{"num_attention_heads": 6, "hidden_act": "gelu", "init_std_qkv": 0.0156, "lr_head": 0.00581, "max_grad_norm": 0.5, "train_tokens": 364900000}
Each number is 500 + 25 x the weight over its row's rms, rounded and kept within 0 to 999. Layers, rows and columns count from 0. Numbers have three digits each. The size before them is the row's rms in percent of the matrix's.

# layer 7 MLP down (transposed), 2304x384, rms 0.0542, rows 528-634, columns 256-319
112:513441483517468517525484465502527490486442454484493485545514488506571490471479452493544415510482487535486480476487504510520536493504487531508520508486522510437483463495526466525469484517490495
025:493533533500508504456504527504462473512518514516492474491452524484467473496494493505481518458521471484510508487544464519474447499470485488501536503470479511501557503507506471488495518507486469
080:524555522505512553506486501480487463460492478482483527502503544498517471465482516507536522499491515530511429509506534467477527509510550483515493494479454494457474484508447517463514511509473522
147:510505472502499502534488517507474463463534479506487503492506460471470516487486532492497502522471473500540542514514518485502494541526451495479502500527469488498488491511478517495472517522508505
173:492483569476515495554458503418491472496497490517491497496511503512482508499489536469514496485496487517525496525499475492495484503523535502491516521546511500549482501507480526540499483455524515
056:470527523463469496533472481450509497488552523502497511520517488481479478505511489496509488469540537501512490500476527478460517515510501498510480506533504479474548501481509494490539475504492490
081:490527494506471540524465504523492482474483506547522502494522485485464503514462521534527521474451557545535473482534518471494557477524443472488497505506511491489546531514482477551505522478512497
099:496483499502549498498486508465463520500497497538520485473501508507485501514503510488453502511525536533518475515468474427499469526539501489494486485519500512473541499479490541473480463471479500
077:466519489499510546438473529484510494473529483527458541487521529482510478487505512532495501543507552578503516513486492478497484470471491474509494531450480431546488466536510447537501494518521488
031:491525529475469477477517512488516500520515536508481489495525483488441545492493484506488557493518508478502487519518490536490494455535501474522522490474491462511503506496456469482457576502460543
120:506556533487495458509505508526507429501431485501470495497480476488507503512498498508539511508503519484474508509492455501490454503532506474489481486498509533486500471484475508549506454487493513
134:485513515511457527548466463445521464494519499493498508450501537508475518472492507482530483506438501565528486514499484519488484514466480500512516483529494510463511524487500484492528505483449526
113:480489503483498522503503495495443545522524494516497528480506475468503413514504508491461465528473486516498515508540486485496544475481541514447502493461492512501538538499525485529517519516484504
055:508516502475482529522494490530483484512538468467522437501535511497482487492491517484516495488535547506523492548455502514476507501490491490496506512502502500480481480527515519491521502492552516
077:515503464495515512431449502520468457521526556488447486483499477491498527526530514538509506493520443498539468506448496488459493478494477514527478519475489516470493491531488508519510479487468508
127:494523516483453491533477475473462524505482507494462490538468499522505506510494484518502497482516519536508546519509502480460528489516513498511465519516479482456468504476510439519479452509463517
083:501536482522527483514485501487479526533512502478493516557486534502492520486438457494491523497492534523488504499487529514504507479524492502499491493534514458550495519462485450502531443498514497
084:475494509507466481501516451497538524498479527524468524474512524477555450516503525487472519500499466510505520486473493462519519517481473483507494530523494536525534486483529548489456481507488489
079:608532519506508473510523529476491537502524491519468546464488441476480475506484547504510498530492528457508475478550526468555498497473505467457520488508510498563484518491498452523486537519489529
114:533514515515488452524511518490540521497484484446508527475484481457498510535491498516430503487458493499497521509469474523461498460502527441470552459485529537478499536489509479497512505525490552
093:479524491493482541542564521506533561483525514517464532546511469466519524496508514507532532509510490473495477482557510518478503544538512514508529506504516504523504525495473485493463487492538479
108:537481475542454495492462511507483499523483546485487560513491510476559502483503502507490476470476475501492495507505520519513521512491513492515538530528491539489521467489500473535510497502506480
088:505473500489496514486537506505488489510456499503488467513498475509544485489538498503490465505505536485478428508531543471505588504504491553515503536472539465516490488499504526520479469521493494
109:470514504494453517507509528438500472523516495505481504544488497491526543524485480502497477477526517477504535538512549495526511509486544526507486504502453507502514470514494511466489490494533482
141:500498515510511475528486507477536530499511469493477541476559527491501461525456518504515511509500484511545494453509483489464532476483488471500504511511467486526486529511508477541520528522460468
110:464499484495514536491535503514493532497484487515529514478495464475478499465493497518526475495495528503526515511498467506557506532481496541504504514491486474485511468471493508497535521498447487
087:498500493474491522516501504451476513463533503486514520497536548465500476549504480503510500488502462450530476476519424499506453519447494462527489556457480488513506526485473510483529527488460465
028:500537545504486514482521530525461474497517470480527488490475523517509511509476560501515527518469494498472497505465519474521445479535520508449500471539442547571489498526509495465497545463473502
035:554505481497495537495448475542534456478559511474469527512504482460483475541463453540493525469506531485447505478502536518526496468505547448479494511496417510538522512498493503482465548483484504
093:519497470496506472494503467499483491527527475479486507494537505566479499489511484485470513501486533505512505512499505523468510491503479536487513499512542486527520513482499467522492481506511500
111:470494534508430471434487466503470490510550438510529480491552477484501499491514483508521490520494499506514538528497461553546512458525519498505520474476493493543520501490528479538546473501533469
098:500498532522485511495489452502559530511526480492478529520478480514523524492464494490519527474548542511528498513487453498507525545496495541488528497495500501513473496547558475493509484521539547
090:510577516475526502486538475518471521470557544502484495536467488477489542498493527479506508464473457528502477482470517509540543488488525550516500502514531482469506506480522513510512490480499501
103:503470488510529528523511508513502469488553466497507480503477511512501501490496509533534500464494487477492473482513516499496487488520513533519513545505466533435550498466489519489507507506514504
085:479524504483507513497499447462496534484461505517481485522543537501520494467506511523508504540488504510504467531524473497534505502493492462526563517480478497481524450461521488511534487522520511
097:502507483489539509458482492516463523492503499488466473458554525520504517490513493474508466490475503515532499457514497513499495492482472492511516504532486522542536520513509482491505523519485464
124:509525560502525481540482492475477472533533490459480479531467476467495472544487475513482480526485489494491506469499498495514527477528490485509553529499475514476511455500501498504506488487550493
117:520539548453477540482505464487538477486518504503518488482458548505487527465500477546498496512484495490509478488505483522464443512491540491529501511528508512496517519473517430492528541500500512
123:495499534518456479524488525483472501490516456513482460478508484509496464493514488462475544460502505485495537491492499483512524514516459542546473526432469500491448520526498451514517496468495496
092:532481523542481499542490500471539500476482494533504494487514489521477541524522516480496515466525500534553477581564522511522492543547496485500488512510470537537498473511465508495470501529510482
106:515503514487478509459485520492512524493509520503466494505505471441484527500511469534472461532518466462520511484541475477449517473525505515456479527412538515491503548503508542492484510463512474
104:511503467493504452529500515544558500499509525467511521520526506531525510522494451500523543505493499501524487501485489515492497513490457502547530505481530457486511510498506530473457502455506505
109:524479553483503515524462496473499497519484570490493484497469496498533523511478477469522529500547480495502488502501532502534481441499514497571534513495500500501517460476513527494471526537492469
020:485479535464520511542491485532437474460493482464536483484512468524501499447478494444501468515538496490506499468504507501441482528542502493491452528510447526547496510547418493503491532447496529
051:481548490472525521509480497494518515468546523456467526500532452473477519496492515486485511516440503536490485503533484509511504516508470443467446498502513507495521539486497488510511486501484510
140:518502534534488459464489492452526501490519518527498481502570454501487486538481461431505515468478504503492504518502512504538518446530490513500504519519474540541503473481497547472524501501507516
022:533501559505530537448488543482483516504509522455506519486501484509474534492498479492471490489524498520500481459460459560493477506509511485511470479478494496509532527522516500515493521487456515
153:537519543427554480501490500522492489471497508508511473499460518492466455518520522484487489518479482509479479482536533559459509530565507534496459458508499488460439481511499480526435506489448509
153:490490541487516479493445529484465457480475488513515530493559533492472486492522559496484518510540497567478498511526475514497510494488487506489511451464517482480411477467523492498518491499490512
097:473492542463531479517475512454477501545544503509527472469486497518476497508486480479489533495475495514512485443543436523510485539551521494482522479434464534521485513490463524500511436503499485
149:501485545487536460475493487490490540507524467498511520480530518516539500519509537498466508527489494498492523473507494536499517532510525481520521462496453518531506493483552449498492439489467493
116:497500512463518545492438542503508461490498469497517503486490506474483501458495541449480505463508494531518502532518509466496498518522495491474527511507538487499541535495518469519528541444476510
045:506494469513495490499515514471480478514495464506503483493487495495507474526479505483487517519490479497466517522531540501547464490515503484487500527505466552530524507531486453470520502494539515
110:479473458475477468461522490498509452485509501512453507484505522496497512500480443484490521523517516505473480436446492508510495478500481506511487487529480446481551508476468497511479566507495496
092:494475486536497480470507493518509490480494521527520504508514514518485462516510488486477472501497512456490489508497490483500526471549495488454516528478486481482507546488479487486498526487520483
125:482484530521458491475541508522467490524430494501497473469514494545496502565494503499438509520494511470455532539505465490506516486476517515500479483501509540498500479458516517499507502484550482
049:531494551527480492517539529494490474433516477495501472486522513501477498464535464522504442492486529513483518511454455501497487499540467519478471522453541512485509514506450474548460532549490480
060:518492507490559498509506495550496456484456508535479496514567519493492506551506546503493482483490517456496520518509458502505487461522537515501537472486500488502487487483496502532497475522491464
060:524525491497472508505501515479513506473534509489479529544515486491451528497481509525532539531488477537482496528535514533509494507526522533513556465482512452509485509500555492498481481497466476
085:485496455502485469491483467504516565496500513509520490509489411472479510482507507537474482475449519489472512481465510506488508469514489461483449522487475504489506508519520482493501504494496507
076:485523477472499493548502490542482490532513496490543513518515503437448503459490485491505541546490500507458464511529478481484511466501480500466514531524481521520475494513483453496508493468479509
094:497482494524491433544491529520481506507508478495478480532503461516464502484512467487473503522510491514456531526504524509498545481496521464471546532553530481541486513512473520483490500448496496
108:483524518535527501481561536525544473488512488532507513487536507485524509511513487492498496506516503479474538519533470492490502501505535478475499473487508566526450496539509471492467507524513491
025:518526526492479557484462480528479455532488522506521523459518484470521482539491499509494548533501505501468487458503479519480493464504569459505507489545475489502553488511485514484444514503438476
150:491502479475518500503480490499512484471529488517449512491430504485499490482517540494538512449516524489520482489485449527553548500532480481529487488510489542488488498496502532482470492482504580
026:495481505501499506472520527498472478470495491489498529516485522487446502515491507461496512507517462478493472498528529510499512506497504505498529465434481483526471539505501487527491509518512499
080:569490523493502470519544528492518533500561519496476457513507475488460512503482541519476514487506492482540495518508512497469463538519483535503488500487484496516498512462498494499520489522512507
036:449503528453553490522490508498488540559549489460508475487501506511462477509480522513495522474538511495509511503500514509516486482507501471480511525516443424555486510469523494515458506489476477
110:516469472486489503473478493496538467533512501477478524478542485479492495502471472528534458529532513494451553488463459471455502464519519497525474475487458454500487516490514516476487476497465509
075:477559489487487494516529497504538501504496499497527513504541482501506533470513482481444467503519470502515499462523468497502490508456504436488494488494489481498517475448540515537467483504461553
118:509475450496534512503522498523468485506513520501498502554482540474466496545518510505486483515507471516498464459491505524547518479503478523481515479521451472527453464462509568463478471484515489
108:513501491484485522532489508522470517479490499532465497423503479488450477499507543520521468493519508506534497482487486472467491514522413511509495516477496512505508499457481486501484514498522452
107:518470511521519497533487498476508484535466463533526509480452514547512554467492518497524535508501528495541504498470502496465471539499469489526533513527474474426489528491499520516496474498488477
028:490527476474498504502505471488499455520462510505492472517467526547522492455476482540526516518539502559505510513462458503458467488509461454502524493470481554553493492505509479503506466485465459
072:475518437492529520488488535501500493477514516531483530491464485526495473517469472521506504531517507489553478506537539517478475508448539518476497528516533525504468490474465502494510501526490443
155:505519474529496477519496495547498522546482495508493530505508522490510448530462449474540502479474493453505521497496491459488528493488490492488490494501475526598480504508469505503516516493510517
097:505528497490513501498544509497491485500507486514482503515458505468514504525480522488555513514500469477516494477508475504468522491475471508494505524485467529477579523513465499542542519528476524
085:424481530449545485480483486540500541491530505523491499499494506509560514461502496503480482505498495518520473498498501447541506517533485509546513509491505459537467481510498508512547504484508494
060:492493475494478528543512512490502501469492548479542512450488496528488489490523515515493526508551494483521469539523493536475479500497514533482530483537462498510479516491478529469474485484473523
094:562476517464503459510491548493529522485457516484445513505503531510503457484542523541484519478496498478484493534478429484491493503498463487498490488494494533474482476478508489482506499528505503
134:477480495537464499491522500514495487489516483483510506459470491512542500455485467514452528502452501499511508510521496551461474510498551471498503498584499476538494525485492464476497485482502527
138:525507503502433493513531506499509512509505456526505472467514486486537524522465510513532584466475501473524506502523498489456454455514516494502519484535463503532476540488472474492504461551496452
098:511506508476518488540552506483496484507509489494513440518482511512498502520460492489525500488508478478517511499501564490484544494508551504496503474503468513541517478504549490525486440511514468
080:502538487502468540499487541545573504542524532495529519473456515511519501526522497475505487479495518550479516475523501508524499492524487515493520482508497463423480473481521532522528483548507539
022:489500536507520515498522495518459513517512499498502482473464527482496472461500504467503487491499509487494433505564462533470526471470515462473484494497479488519489533544509496490467534481483491
079:448489518501495527497490487544519519547516479486512481536500480474533508522501451490516476546534560500476531484525544479516522525511549508471494535492512471492525528463538500529522488502502490
076:558464495483465480456503519466470496485504487516458516477475507515501497439500489499511486513509510513516454497493468474539482515508498501514516489481503510465452482502503493493513526555497520
087:553470512509498526527472503478471495519515476494469488503508547492432509502471505449510494494530487491510501441509538522493485502494487503510515440521479498490537491507463470483518535470495493
125:462478499510490471492500459512468499518522482481504507542495492486490493492494511503492489529480513514494547512473486487528517512511500511509531518461529490470496490488455551465504489483483505
032:484533515508471533503504533517504510469521489515553459511449515465469525483472480537498507493529460484462510496499487517419517489523486463510498516495463481486482473518505495482465443490485513
108:513460528480531531508476493480507512466515512519512511485491488518475513510507480497494542531482497523504478477503486501504498495495491491508538534473491497495495515506512535490530500510514480
034:465487520472512507459491487501455526487525520481510465466482503498499502498525492478485450502515516526510474504444506496484553494511508486521547498471472483525527505544499523527509507494480528
083:529472534489506513545532486530528509507550511480491513493506537491459485495475438485477532485520512507498500502476494524510493535515519456486460525561487482501518495519437469520451493474467498
134:499457455514532501504510498522462500531536462474532482544543460486518510491464510507489516473533501560517499530513497473478498477450480485528532481504508513540556457554494496520490518470538492
103:484520535521512486483512500505508504511510509532489500538473517494514489502488492501478472528521484451517483518502513452488480540436533487504494500539538493515497509466528481513486470484515499
038:471485499499477504548495497523499492543521492458473531465505496480483539521512497506456544468512522509470496477510520504486551482482481510503528485514528538529480459492471500511486479500481496
095:505491507458422483487555498509481509480506498495483501513521531477557472519507518496507512468579491527472500507499487542438518468491485527463543467499493490466477485503499477484522510527512483
034:478521494471506528513485517496473486517540479433499515525465494525489509527463491493427543464482477521480498535491501515476467531504480438538501467474490476567556491458538470528496511484518481
079:511528488484508467479529513529470479452538473440509491466475531483493508576522461455449499479501451489484490514508529524500498515505551528481476487477502526571538524507523472531526525541511495
094:488480573500472478505548541465494497489489501514499493516465504533487471477499469492517470471485509493464478526474468498517524467479516531495501520506505498490524503538502515481532479441450478
053:526474529554464503486547509515487512484549534498476506485540527514492487484500487560543515449512528541503511526486461519455457536495521458519505483456528512499543505514493457494550522452521484
087:529526503549491511462491479539468501499448464493465507483501531513542508512523509497508490461496506509488515460449537523518529498484512506466501488518494521472498478479536527498506493522504484
024:491495493447524535504512503516467495492507517478457478514488513492455495490506483498485509499518495503548471502479517522475486492501476457474491477473458501537515495498488437510486487532500487
128:493522528485495474491446485485505475509491482479504519540490552488507520485526490479466479475483463503493481449491523525459513488510538505495515516504473497495497513450495522509515529496533489
126:500507492529486491522493501479500497519540518491519515435468504495497492497484506466534531477486508552507506489518500513504524493507481485495526534521521488496506535512480483499515513554516489
138:514474462528479481491512510503512445512515509495522491470473477446533502517524487508468510504494530503480500504513476515510511496518494497513544521510496535508510506468530501475509435506490517
113:504527493458464503483538510505490459512516562519501506492458515496497501534560528497493500529495494491528455498517523540504500463420522466497544484486495486490522483486482480550499471502493504
# layer 7 MLP up, 2304x384, rms 0.126, rows 529-635, columns 256-319
022:507509514495494481531481476430496502495494472484494501474535508515505475480472492479504507502445567471484493538489479486556516499502556489498505483505548441545501499556465502492498521452532510
077:502524515497484513438498492546459457541503501474458476478499426546507482551480466473495505501540462474518528519520507484507531490491483519493486515475481496553587469524460488523481517502531521
144:532491492483485448520487471461464525482485482446507447456483475456528480483511501498530445494551510498535493472493561451498532528528499537507513509492485487512486506493525464477458481462471481
170:497498530493523510492506493526509548486500493511516549555478545502446509531495532478467509550494484471480501516507461507483420515464513493508502478461475497544509507522527486498532537516519478
052:477480518489521469487520474482498513493483471521543501485483452496482518447513482506479500505479477505503528524489479528534507488510518510517503499521474479487539509503484549495431504476506514
081:521515516537513521490487536514487445509490516485458476511530494517505497505527539482513481504512511480498493502553465502476496503476494527535502498528502509506521476497491472506503535494515465
102:582522490530477488471482487492449495510522470472524499513560482493529481554486501467548527558497514471507491503539516496491501468476509534560432464512467496527480529483527498524506550544494516
077:475507497534497426543481498497522544536484487520521508515494534481510501518481475514479481505530481498493494558523501512503519501446506479516494477516489489507500495472478538470487522478498512
031:519474504506525515492452487540492488520518517516508509500504489500508496474513512494491470486524507486525492510492508495493493512486511526478482470489498531499497512506514499498541426487502496
123:466518493514519500470510526538465513497518536508473462511487466535521511518498533499446504493571491511450479522484488558513523480514464489496496534511449457496555508491502527507483481517516515
141:499505505508496470477528489525484522526464472494473520539531429496548511459499540543496486519523481509499551494511512478517513513496436516491489501491547481487505499463490535497505499498547475
116:522502492538460504495534495488547484476490521442549487502444542498484574504530533487520513473514465494507475494470506510518450519560473524520483534539511534490453474476461499482471478491522557
055:505505540488495470507481514461559512497558472520469500474516478457521491514530529492514465490505518521530456480496498475510486457523496527479517472475505506458495493466545472496564523578528462
075:488523518490525476483527546515478533493484461501542496478435491520478483521440500517498459464484547529478502524512486490513485496490531510504523537509490512493495483520474495486499461494485513
122:467481502516547513489499453531503492502496483522514524522523496498508507485465521463502483501496477472435514523490521510518482506498500522501487521469530511489555496503505530458478513496506483
083:478443555469506519487503502521518473481505501561497510482553513504504494513460480473460480527489484513525495509509506498540517505472549474506503536487501519496532532515530503522495504480484507
094:488523487515479468535503518532511507544509472505549460517458548496528503508505512479482492483523524466525484510493472485466509503531521496492512492477495479498477531539507503511463504472492491
077:500506440468504500466496470536513456529471494487500512472488557499553473534488462486522533475503495536509471528472445490503551483492504509534478489499494536456494462476518498492458464465552496
106:457484522489494521527493490450445459491559512459528484534565487491431504504506513518530524523513517477509529485526491441505443546511474538483488480572522513502478451482496507505486506496492536
099:482509517512516509516488452478499485513492451522539477508480525484531540495457514480495516512524548536523469486485481468504514512498490533509516502513494490512476450505490496484560507533503485
113:549480514496479518516486512495478469491492482479529511499446488516510493513522506539483531503469451493471458498505527508472532494505497462468485471540521508441491493504492473512505482458461527
098:469483525492491522489504492477520505460518458516510505535502498500454525510515570476509506504508506517470521492480478499449474525507515444480541521509482503506499523496506536498487465473502517
112:462498510513452512559500457501470526511494501533445501506496508485524534496509498518469497465484513478525473482464481514537498488519475488529503480509560497521466456521507499463491500472455478
143:511496501490518498502530476492498531498507526510522511538497471534491518499485482489448536490506523477495516501503476547521481536496482488512489511527498516478504492522458532486501463542500507
108:506482508511512494510462495481576477486474467492516521472495501539477506540519475522450487514483469524510526561530478518472468472478543484504462493494511481538481543520496488457469521495496519
087:537521473519476486502464514517487480511492499485489502475503454535511492488495543513527499484478503513489487488427458518502519516532512483496495481487462478516511432475532525498458498514535486
028:498500499496556494534505477446523492470510530499490501530544461501484469521519458467499490507508525511534540516508462517531561512484463487539473497533520497488521516477506496532478463532540426
039:427493532475501489511536509467464505527446511528533450528485498514473543464523550502473479521497489479530519521537502496538489493492507533499489524471563485446496471512465503473515476528465463
094:512499501505518508515514453456494469548453496470564452525510452474507454535472544523495533516477481531494472452527501501512553513492497493511467472489534488482549509521509510536482493522508490
113:508485531515469510461542489518509500464487460491507554515498491515506481473500483506467491431497487503489445458492506553477506517520527501453540442525542528514494532503500528474453495479487477
107:475478487545505484526501513463526519518549509524480513520483499484494502516478465493515500512507504522501518503542472498502486470469477494516524521421512518523499453480520551487492480532489509
090:528520485526431497509495507492511503523519555532494461497553542515479487478478463559509424504515551457493511495508511517486506498492474489528484443501513487516507488460509555511516493514490513
106:506475501504476472504506521512467529514479460493522442501514502485533489509486539460544490496518519494511550480535509483504518519542471523479513489471524482504481488478495541484500522471476503
090:540504504513502495491481460477514455477554485531515505489465494495519516533528512428513466480516460449480489465523511497538523503487474519495510537480543465486480502478470475503499494531519528
095:516504527492505477519499514466486505457516507533536533528518498509516503506479488444514499520547503482521528544519502477469534529506521479536509472524512482471490477476509546512527459558532523
121:522475444503506496498495515531504566511501491473493537462516500512512497483511551515516505477520486463507499497456488492533466512418476514540516499506482485520437503486511521497482522550494454
116:513476474532495481489502509487475508464497529511472512460492443529492522501528476543474498487515498531508522527490508461481537476533500511530483500528414497496472502518500509496513519508509481
127:490486531485481493432480564497521504517503506457462505494508543526501496512510489518484519525519470510513511548492525519465469448493512481472491466469500518474532490481498511475504498526531533
088:496490478514493494539500482484496513493463433452480484478494478463551528488493505520486489509484483512505424501499501468506510475491510499510481469534519475500449516522521491468510525468479477
116:532517522490528460498504494483559492462523496501490532501514478490472531505463511512526483509477523502521525487441521504493491513468501498527512530516483477474486453524463462544485483542502533
110:468488522542502525498479500532511549484468479459477471530502524480483550465488485559506486516515483531468537537511478483516498487517512489489472540515495524501502471518475494500520501524498518
109:507485490527472518512512539486463510490493483493465503447485458516553471505488508509494494498496494501502502481483450477500485530515511500486480530536468522544495457530488505512476518507515510
021:542465468535462446435475509533482495533478508487547531528540529478513471532522504517506511497530524541507516514451524505507513490445516498503486517501528504507523442477516527476491491542536477
054:503498482471477487501530500511474515504476476510483466513501546481515465491481517494559540522488512519529478517512495507523503519457462530469543504559480493525472488522461495468484476477516514
139:558472507518502499534471499455506493507550510514512504469473512501522477511524487525535466500514504520493500505525555477464498496485524511538527466493507493507510493486515498508489517473526495
023:491526460506460452524527449513517485507532485556498467479486522485475472481517508488508530544496543504484509566521492459498515461470499508476526517534490534519487503491490492477459479502540484
141:501529480474534470525504517444519497496547480476512492472475518486501495456495493501492470543480503504519488472510485495516500532570471518516466483517489505465476518475482480491459507518530528
151:498491488540483522524547474509520509523507530509501490499496470503501488487523482472505473499498525410510478511477513499539556516536534510489507513540474453478511540527538524477513513499515506
098:495502545530469454485512479520490565508501480521498502504514498513505499495542489502444500491503514499515529462463493535514473490501471487478507496466499512530512501482535456485483534528515480
142:503494539510552515498489476478491541498432537491467511481493491497507471509468522513442501507483500473484529496494503489493536501540498504469481503503462467462518473493540555483581522498528491
114:491457517493513465482544588426490517525544473516491480516487535476470530470495569474512456490483513501525456493541551509463440536472493495489498505483535460529507498540512493485490529485544498
043:452478528470534482525446523539543504460495506513486506475461550547494469455535497471482484468522493530539486502442467519496520541479468521498491508472524471441495474466488505518473515468475497
110:496474534491518484509471488530521500491505529510505472525505486465519512540536545525531490484536503514527528543521427509523509553496494478496478529448480551498497487508523509510479487510456475
088:468543481490536495515475481533500440525490484515497535530506518484500514487501506506471495504495553471541496478457501529515500491499499478477527528519488523490509506494519509460448510498461505
127:438505432533530484511470484465530574528525459492483507476502547515516496498502491500494502496501483512526496505464507521501508511469474482500469540554499527490511507498468482479506462502463501
046:530473424514529504483472489488499488539514509510498504512502490483531469504517541468509508496528469483508545542508519441504549524513557489512525510518523500530503490505510482443507471495501524
061:536490527479512489494523462493514468529517493489543467497453482505514503546502519501488497507493500498530539492497493534474462538487502512467464510472491524501508506463494511484533541528460464
062:510486516550497490522521525491529445542527505587522528490442535508493478537499518515522482433506489490540492493515440464531506518504477481507523478501518469502505494507479476535473494506525451
084:472533486513510512493484478481538460487497473508536494521502540507498477527524523497517428546516502481509482484515466486533510489534520498497531484502533517468445465507488527517455541542495496
074:484472540503497492494476492494503487490505464545493508523493490503515481537559512470447474487530510519465489474499472551538458525486542521517530496491512494520463532516519551473481514551514533
100:504508494494504544433504488489469497507520540485507495459506476506526491537506516495496484488508480467514505523492492512485503502508530540499493499472487466502505488501529499477507536504477533
107:523499466512536512520462506455507503477507498514512470483472513494488546508484532493535502483526524522530505484495514498465518469535494539501518496520528480507462471503493500529548470503490511
027:503486503500548458512508524477478528499510497508506443547486527520488499481487466467501469488498480498501515515502536510546529495504453516494507519478517488503475525500492460485521462504520522
142:471520493527497473504519487502534521506449509524522482487486524502506506499488501502492497473476512487508522516528515521469484476523510502530499496497476510486513476509473499512527508525503491
027:497521520477499482519472473480493494494513527537523497485508477543531503501514491505495523503471540542507535514473475495498497485490497472475457524554506531488541506471483515474492480484469511
085:468494460486513509453462479501496443529478467463548501504502507487513465458516491470455489488477525503499500533470482451512527488500489519507487504508488464527501529471501494467476515524456496
039:499510514507448567477502487521512469482459494539538474499464463502493501502530465526493467522517515452516537534456488511528513478501498520514500455491537566494497476525505478459491472526528521
108:504475480536520502526490540496487503555495497540499463514508532536533537506512501488476464517473522514526514526501504489517490506460506507484498531422490499527489506504508484449514528498506519
081:502487501530511460480518468550494485499516490476525455439460472513520508476492476506534513492497503483477470500472508492484514514502519497482522514500529509540488488474505462482511488527496530
118:497484525502507480472538509505550486466478490526492515552475474513513531514535505432538473514512484495503522489473474460470442490501512507502495488465550487497516513500545502544460480492463492
104:519526511521503522510541510491490487524484508508486486519467520504540457563494524507509492539511528483517474512513497496563557487546492511491557452500482504500499500504487508507518508521524521
110:494515479515514512483504499509462495493506503478457491493508519494525483526540475475483451492472517531524514520502472470480531492525505492498488498483531512555497503478540510525485525529503507
029:471478528506495513527482518478495505447529447489484527508462461437481492508479512517457473440478522507513480495524490506526497494521467512467510491491487452510494496512457525509530512464474513
071:495461482504517515548481580487526484506511484542522489505529469559505509441535535479491524513465492487489513458500507518454491517517510459494496501466513448490501521505526487516497493495527536
137:495538458508440462486455510517476503536461544546478515517479495500504452482495503501536494482536483504524508499521503507492496516485469520517509475468447495437457486499497508507540521452499499
098:465471473527528518538523506493464463511502476454519494467536467501442502484512493486482488520475514487486485479520535498478533481495516505496508494490495516505543506480522491507491529506494482
085:541524483508436542532523499469520464501458476506524478482489525526483534554499536507511540481461516494511514521474504468493452510483502510489509523505487504528521499460527511491514538514512529
063:519490529537480482497496466534524505506486510540499511513470455498487486462527517458420519496498486471542527517510467510523490486496466475526473508481544541477520508526513502473505511520537477
098:439525463491498537479506488500485503525489499472538472506500511532499516489467484503463497553511501526484512515513494472504477473471489489519491466541513495437544507500473479498508521522500500
131:551524492473490451476477497498525528467463515463473526514545505499505533531506492479496429460533491469496510487472463503535509493460470493509473539497515477525479473527519516488515510561474492
129:497503551518557454462563536456478541524496459507500471539504503572481512490522507456534492502536500479483491468495523513509494507452474525503533503510511530516522482466521524503503545518516497
100:531488493523485545490484480570454507478502513497513532474465487507478539499530521549472447509471532527486473485496507535501436507483488516477548490527463500508489488459505517500482496436503495
084:480518493512508475519490492517493486540544471508574439523491513549492500516455529489499456456521522484502472547487472505485498520459542528538510521510509497504523529510497497500465469449507504
020:490496481519453494516476513479502482503460500497506500498514470504485452496512524488497472481526462543485500528474508482532475503533509530487548497502521506500498471485488456468485446483534513
090:537458516489498504464480485465459508477506481524498508532496531509470493487485510526457497436469476494514492515469437514467443484489491520573493482480478534507481484519473509478486498485462532
081:554485493528495512475493497510473570477570516466479524517488469497462489485482478478488538487535474456520532497484520493513482523481474471509503489505486498467522500462484462506480458454488501
075:484495506471505496536523505463517485480507491507546430468485449532554510501504461516515526519471481491492505450496487502481502503470504481499501529521517523485500466527544493492530462500525536
121:490493463544544513498490483480547461507472456492462454509459502511533497533474518503518440488511503489511466454497486473527510523509483513517503520545513514514472467512528514484509505493522470
031:512493496509465490502469474498492517532480504487502486452469533530540517511517484439488478476466538511525507511475501500535498529486500537439507498461486484481478493511456494474499527450554528
122:514514495493484509472520508510483482527438486442519527507510497510511539507555529514489475473484496481556514511508502496482542488509474561440449450551478467483475516484480493494489494496468497
033:538502481516477485507512495487497467505453469545543482521473491526486500484472507507516515500497463503496521541532482512504437535504478519462498492496526497480514517456477493504514502486482475
082:500541476527486505441470503505444515457506490504490463522498477517491483517503499476509484500501509501494480482512518494491471449498449523490520481487533554547510475453556525478509443545499528
131:511522512514497504511483503466525478464502483522457498464452524546498512546534491472497482524449511467486484490486498512509479528527498493540489521515533500487462503501524534475458489490425478
102:443502471477468517504521504525455480487497511542457487481500479513503488472474511480505507505528526507478530502489540472466506502509509540436507468536516471494553506496514529529488507509489501
037:491483519538500503521513522494460503484487476539491455522472536502490515496504494460507481523514489474504517484506487483498520509495506475465499552510554502477445497498520513465473518428500490
095:509492502484511526502503469491541463501469468482473459536535477511433503486469492542520501496505513502514484503552491503538479495491503514506487545492542494504506501474467529490524459502477509
035:504483506514484493503496521516513495489488502553529491474483464480534498492547535498549447519504500490547509471531447493535526460500488532465475497525516514495472491533482497485463515506483555
078:478490522487482512502527507463511509515452476502481446534487481509492521507498468503499515524492540474532531488489495518541515511484459470490518509520513482468520487495464504480483491452506525
101:484448492512498473550501492528552511457532480509502520526519497507534489537483512493520494538517515503456538512476498495517474546481506508507524442488489422509490532457497456494483503494500493
052:478488428450511499505485502504532533468502524447525467491517449488509510482501530481492507484455460487499505520520538496522520482536518533527481495494450484499518495499527557507477488526471546
082:495535479498505554459565526479463479497515505519509524514533489487477472527470516528503502463518507488436497467506497468480470505494464534475488515526551488516527510466482444514521490523520459
020:497545485491465512520510501471523467491506432471526505477482517474536489524460496514582477504494478509492516458500477493568514498523494505491486518545536522487499503496490521505522529418511563
121:521496489510538507514524478489501565490512522501521495456494519525463442504501473519472507486502501479503517534491468486505483537503505507482495496503527475495491470521505526495500523517487515
128:501482501505452513484450490503491497493493514515499507525546466491494486488521479479495503491465503495511492586477519472469499547528474487513478474504485525456439502556527516524521513459493521
140:476489556500539550488499496511512533495481517509524483486521517507513490482549482479528512479492485508490502486505443504478513507503519520489516470510463477537477500525533545481500526512464515
111:472491461506523495488484491465537491462517461545472491486546509522518498509479523503495508480523520527500507538511486512491511500518499482516478517527470537442512447515464502499461493482495532
068:480511475475519445489543559493493512503508524480467488464472495501506515483450458528488540478479487489490530505498518465491495492492499543502530497479483482482549479504519535469520531475534480